Part of a small language model's weights: 4 heads of 64 (2 for keys and values), 4379 steps.
Each number is 128 + 24 x the weight over the matrix's rms, rounded and kept within 0 to 255. Layers, rows and columns count from 0. Numbers have three digits each.

# gate: layer 3 MLP gate, 768x256, rms 0.136, rows 649-704, columns 0-31
# up: layer 3 MLP up, 768x256, rms 0.137, rows 649-704, columns 0-31
# down: layer 3 MLP down (transposed), 768x256, rms 0.13, rows 649-704, columns 0-31
gate649:148155146146166134144118118154129121139167156107155075099113193135133127132137107147110118163110
up649:105122144144130100129159169125152112137133146067109138109151132095122165088139151127138184105093
down649:166163150074137131110141116166104125140135117104094117130120141158115143128142143135128136123100
gate650:106144161120137102119104119172118150106122175143128098173155149107148099142154122162106113175107
up650:131138104123107139123101130166112135138090126145141170127129100107038118102136111113118116105120
down650:092171134122160114107136123089098116183107096131127155116143124143120148116132079132146137128088
gate651:115144110092152145130130125107126138128103141103131134149104143119138153102126112146170073148128
up651:133118130137160126139127135135122106110163108136129131141141132117122161103108150089128130156094
down651:143118119149132125103126142111124102109140149128148116173080098134111132130169118101106143135131
gate652:135093129136144134159126124128128159123122133126132109126138081112156126111119125103171137182137
up652:144136104126138101125115121170091139102051108143117134124117137163152134168150140100124123091139
down652:128156135151148158138122100127136083111133129091127182128139126129174187134114084131160133134127
gate653:116147170140125163134146128175121109090130100088126103105141135141139159162143126086151111150115
up653:126134112088114126137141137110159100165122132150105103144091104124089134116151145144115141067147
down653:122114141120133103132110122105101122141164174118130152131103129120088141149149122139144175128095
gate654:136087128106130070118112110164070162127137167158157106147138147102103160127124121140130134115138
up654:127137153123118104131131117153121118128112147124109137132091129095110105160129135091125131128141
down654:123096139165142115126108096129109115122114123126140136096138144138113138106134131103120147106161
gate655:116136156152156149154134131132127132105126109168172128130154168129122131121147121127112143164155
up655:063154109134109148119172122140155119106123153140114094130107123121167119138138135149142146125110
down655:119115114126103090128097126132125170146100154083122134190121112098131181153131120147139131095098
gate656:158117146150118110134107128141132148137133125139142100166108109091130132144118135115128111128115
up656:133142104119110127120159095132136128136142136112152091153124170118147085120156090144153167100104
down656:077123132109078136124160084103128116135178121152118110169089147108178123146144130095130175162127
gate657:136104122096114135125107145129157156077073151152157082135137129124164078118172102151108109210109
up657:131142126159090134119168112134136115127122141142103119159093107107112091118091126152127154153125
down657:133130085127153168106093141138162146102134123130090091155107129080115119102107150130089162180107
gate658:114097151143113148129081111091139153144113142135097168137149151137073105188163113107153079156129
up658:131108100107122154139156098117099117111137082138127126136115101130115160115123102086124122141159
down658:110113102156164164176096136114182122141140113057106083128106115118135091145071116124127114120095
gate659:132118132108153152101093157117106170088125163154142160126144168131140097144142156127133143134085
up659:137102115135147112119105142107164132155107074117107125106100105162105142122112099113133100165116
down659:126165155149113181127096115129125135130104148150093149094125158132141124098097096093124124137153
gate660:144134128154137135140125104133158123126115121150110116117118157161108115088154156160149124121083
up660:179125127127153100145145155105112149092110142117149098113056148082141108101165158169105133148113
down660:142138131124116108104133135082113160092135135151101133122091137171116067138136178138114131145128
gate661:107155160084179140139134157129124156102121146107157092104147178145135107138191106134134141112093
up661:122132141166123196161116127122098148111153136106126114123134145140135134116126138127112146163138
down661:110111100162133140137102155152166138105111100137137153095110131155139122118132159161118137097127
gate662:152082115122113132107155130143151115157142121113097149126118156143120099166124187081110164121133
up662:165120120155087110110127109139202123139136143161110132139105120135102115142117142128125190124166
down662:077148141137149133163104129090099134119107108103139122146138130126154155088127106137129089145098
gate663:169143157159140112105115138100113178107124138167148119124114144142142110133193131147115134139163
up663:100125118158129144155163119112111136113114141161116134175115118115139097135084130157175115130115
down663:165168140110132100163138065160131143126162127166132102170124157137098109108120137133159160113125
gate664:123095153103120090162140118139163139121114126095129160139120111117136147167108112117151131151133
up664:200118165146130114154125126127185122146118127152106142158161122154134116129155135119098124129133
down664:160135154119117143165101158151137112125122157150134126171122113136087150106142112128109123125106
gate665:132108164143129131081117088138117146138124125159128117143189135140125099101161122096106167111155
up665:128107163113138129156093149138137174120106095171103130098102106120124160094144117103121129140159
down665:123073104148117115128166153129114124126150163126133135153135113122105122091125117167118110092132
gate666:104114117180148098165126128133099131107128145168144158137144162097175153169147095145155139112157
up666:148132131132115104074148182127156136192111161144103119108124113136121117137127110180077083122106
down666:142113135092130116125159144142131188155125086146135121108130102184146084124153152115159104128165
gate667:095125153129100107100111107100125162125164103139117094142139134155133145120130147138178056154141
up667:115108137123145060131128089117209102149103124131119134099176141125165154193110090083173127096079
down667:154065169128121152126133162112157138120126118119102104116145129137118185127152119147148155084124
gate668:139096146146151157144112100129115151116149139105105122136171154140130160168131118100106132132123
up668:102142155143109149060113087182120113107101136080114134123134148120103163125081148135120086165122
down668:154148155147112107080165159123134187143095133109128115117142149146110100126157158109135137110112
gate669:132137138148129109083133113131147124097148131161134091134115103121124115133134119145112133125106
up669:119171101098082162125110148135137146117119104126122139110082122118135132170123110138128143127133
down669:169157106102151141147150150141109124116152113089139128080127168122143153120174148120138147118156
gate670:142083159110131108171105082094135170139146140135207117186139133117125121113154102144166099128117
up670:109124113128177097157114167148107128137135113176152144147111177100140133133161115100098142115080
down670:171109129092119146145101133133115144102119119134140156142135108098131136157150158124155125136091
gate671:122135189150144177128111109106113162132108110145141108093117142154098130148119142106187153164154
up671:107122106160116090151163108129139105151140183127090112125141100118117107093153154139109101139124
down671:121120101147124123142111096157088137129143159149155094156159138103137111133137141133182117134106
gate672:137082128132111113117116070125145110107079122154113097186129133087111181143149100141159077113142
up672:102113176098108110121090171127138119170119137118142088122112102148139143162128115138127136100165
down672:120139117155132109107094119145114118102113153119097112137125136120163119169105146126114134104106
gate673:093113117137123161113128104090080143165131184111168133165129109120121129108126120152119128099136
up673:173135125143130148150133165157127112125100130132111093146109117140143115138134107116149097142096
down673:121121146107120138124115118077088132175121194173148133157117112115141130115068097143125147107133
gate674:170101147121197157070115098131162149107129139129137143144163105132098133129132163148153130150147
up674:129180114134128098106126133100144132114129136141123124152132127078104146089119160112134125142111
down674:116121111138132169088117124124088135119174126089131105117141125132091146115139132158129108131135
gate675:151159145158134129135099114137104108124147140172108150146121178155160127173131123116147185169117
up675:109118120160143145099123131116073100119119105166101148142128128117118189089121160089106160117111
down675:103132145119124171171111168126130137160121093100163147095110120116122147143143114134133178125144
gate676:118131117147103160080081100138112152142157136107096155148092194122127112154125142126186117136107
up676:142140121144080130152166155122131104158103115115121116149137125129127143130093114134099102145166
down676:129126106145120145116141153117096119118142113101129130133140137132143120122157158108179128142128
gate677:144099152158111143119089112144119126124126159140126058154133151116133117126127140172123126158146
up677:160146149113147114142084124116192106123104100098110137115117134141098100112104113151130110112148
down677:133139138114111146128128133111115117151133119104151087138103096102103129155186117121122095153121
gate678:130144134139170102120101104111153175105101172137083123096145131103121104095142142118122105090099
up678:119150123118145081088168135126101157105145103143140125106120168136111122138131129063121108150147
down678:143141138107108125174102127131122146153150134167142164137132155119125135117115121088112173124132
gate679:113107141125083134126101146170148144106129085087160073131132116123092180063116123107101119126107
up679:154116123154139148112093146129114135151120121145155111118100139149128121099140093150122120138144
down679:115108159122115155122153124143122083092112116096124107139119097096108161150123129130129163083090
gate680:124120139130136158131117103093095159090092124133132126123173137131125166128141132135128133153114
up680:113139130093143159129124141117115116131141132113122125150134142125146075173160101103144162122128
down680:094159108123140119129143136130117099103094139124107162098133113131144124129103129125159154131166
gate681:105127130169181084139049098134126147140095135132129098143146139135158147118172137144143109109162
up681:133106102151112119154090123160159114108127121109100119115129119092118136115153153149118140120143
down681:124126124146125163095163114151135128135126125117105132156169147109093103123133134100102179107112
gate682:163130143115142166100090098135136135098112160113106113145131139138162123135144124136130117109101
up682:111118103173110133104144137146107105115148113136121143119089159111157131119127089148161128167150
down682:131096118103147149150134125130120179163125111120121101143146154159114160140110084139133127124136
gate683:167102181071088154111107110143095134095098130160102115164159127160169130168181157175125122099120
up683:075118133145115134153138140169075169122111139121096104117142106165142084097126116105122142155133
down683:135116138108137148105101138135130133140149137131130130162165094137173101117110156131175121142091
gate684:111130141128126154142074103121183177137100133158130161176174120162129156143114143116137110135133
up684:146138130100109133088137152142066100120163118128073106159136146132121154138122110112130163135145
down684:151152096159086164059123129130128116152122123062121133110120130099127166120159129142183117124116
gate685:148159142079119120117092126147149112120157137139157123108135134149128139112111147100112093127148
up685:090187146086120127121096107159152113081133179156152158127114128141100119120118147137145110150110
down685:135120095121141092125117115160134116142123132090131122124150151128111140148107127130115141110121
gate686:135143156112143131132111197105144155132102157116115113142116087109142112129144117112149162120120
up686:172105166139171171097109130091097120163128105110095129138125087127096115134162132097138142114159
down686:155152165110169131112091124074110168114080129125142104103121081153132133119128180182129168100126
gate687:109133104116114098083134136130102132127099162153100112136132149147143111115178150117121166127094
up687:090119146118141136122170130133109119120102110161158101183156152150155101147136121167159127147128
down687:103125145106151151111137093121118129099150117115101138152143115131139142134135126142138117122127
gate688:129115127122169103163086123101157168132123134176162086119103158084168114059125094149156126146121
up688:103097134190122105152112103118139127099198133153099102141128124131138120068153112147122119167114
down688:129129097126124143103127098116091154100071119125192133154112121112157075165187127127128124119116
gate689:175121123124096143105154113151091150161162111111148123108095174147127104146143115112142138124113
up689:115118120124141110129146163109151105116135106113131176112162104084143102155124095102124122122111
down689:139133140115157107115149145157166106112089128090101107135119106146151148148115132169123137119138
gate690:157136116122118109128109131131101131093117135156164080138187120148121145085145129196153096143116
up690:128139160132150150139140149114123099117143131154106139174143101099148138127110118121119111131111
down690:160151140126097136094178184159165104164146142123089180094148126128123136108096176110145121133154
gate691:121093111127142138124133134135108171148132088139116143142111141135106128128135092108109133179153
up691:109184133142091077115125126110111126109155129142114153084138111084131110114103082151139117107145
down691:107133150154149144121124119123147114129154101067148134138094116110141119145185135111100116160097
gate692:142144130147134132097155101126102137119147158109129105177127131110114131109147097100113169141134
up692:125147128114095117144149129179153149091105128144125097104137103131135123144142103110142128128142
down692:127102194141159133144116149149125101097165117105065132135141125138124138170135103108155105156135
gate693:118099122109120128083097115126133155068100119111153089182143130114139136122147114184130133168093
up693:115122133138080125098158137163107127120159127127099133147099107112091123141120149148168154137149
down693:127146123137171136139115125138119170166096129128149141094108159114140127084151149128139189129121
gate694:171111117128091125110133047131119142130161149143112138163158128116136149097118144153136062110138
up694:132122148130147137163128121127140153127126116121158177117134125142104134156133080141127132135111
down694:112145128106126124130133119116122159131108116128106115133099142116159133119085111133112100136130
gate695:171085153108124112091100122145132091151120160091114114125135168131147190165132110102143092112126
up695:135121131145137126144100156135147142125133154139099098133103112141105118119143087124079131073120
down695:118141153083110153141137091165113122134113082143110112143094136109165135177088122095107117107154
gate696:102093133109137166107099113159102121101148122174124100146139144104157148124152114142134125129073
up696:149175139134147153110142134138084115156156171157131160151148121122101104122094144112107123119118
down696:057119116105165104131084127205151135128136145127101105146103120109123136132137089113104159164115
gate697:129128145143127138139111082153125125138104122154116128128131102106137150114125116164156119111142
up697:134116124135139135145128119077178136146142140113129120142110112152124119153100168180136127138102
down697:136133134136148127138128127053134117105104156104104135151149104122157087131125160112096103119128
gate698:093094146124106139118107100145115169147123119115104123154153156123112109085160121129138108105138
up698:131148134113170109125138132122131112131179142097155139103116133141140124136101115109114102150138
down698:131172112105141118148118121108078124108093153121138122116162121152136126158139120096114072151149
gate699:161108155120158159134105142138134118108122108080104115125109144153134140102169106087138140144112
up699:136118131156093126140134149098149138151097119138113139119117148181146153167147056124128155118104
down699:114114116155143087159113124088168102111169118172187117135147169110108147179129107142122140113156
gate700:160138192219139089168097128095101131134186152129139136139132137151158129150140141126178141129145
up700:098133138113091143150163162124118091138149107116141131135075139096120139139109133139101159108136
down700:139101091110105128133130153161166106107105145139092110145110119110114130115110121103112170097158
gate701:134129120090105126162108138150141176135081115150102153133173143127150098124162116114178152126179
up701:149148168141146101105097116151144095134135126100099110181111112112124122108115105112095131136110
down701:134140079048201137124159118080104131113114102167114132130127116098127147160154082133108122108134
gate702:123120141139153156132162069118106135109133114138150110123136119114096120087131142110150121165147
up702:154145122105105130125110138122126112163108114141123119118127113133126117165124120156150155157173
down702:147130133117133146137128128133107117172109150168107109144121128128121142145178133146131169107108
gate703:152108138136148181115105102150186170106166162125140110141122181135136149094151140061112154176128
up703:110161129142161110088150113094111130120093137119139175132109132124068115140149124127157144154097
down703:123116171168128099132103099144165138187115139139130100130129137151153156087126139127120097150117
gate704:129134150105142076135144153101113144129082167103149154085111123144167127140144128090167153152077
up704:173107115158108094109144128134098172129089110106128126164139101160181153092132110144181131155149
down704:096155119140158092149149128192155084154142137141129149132168162153108133160175087140162136115139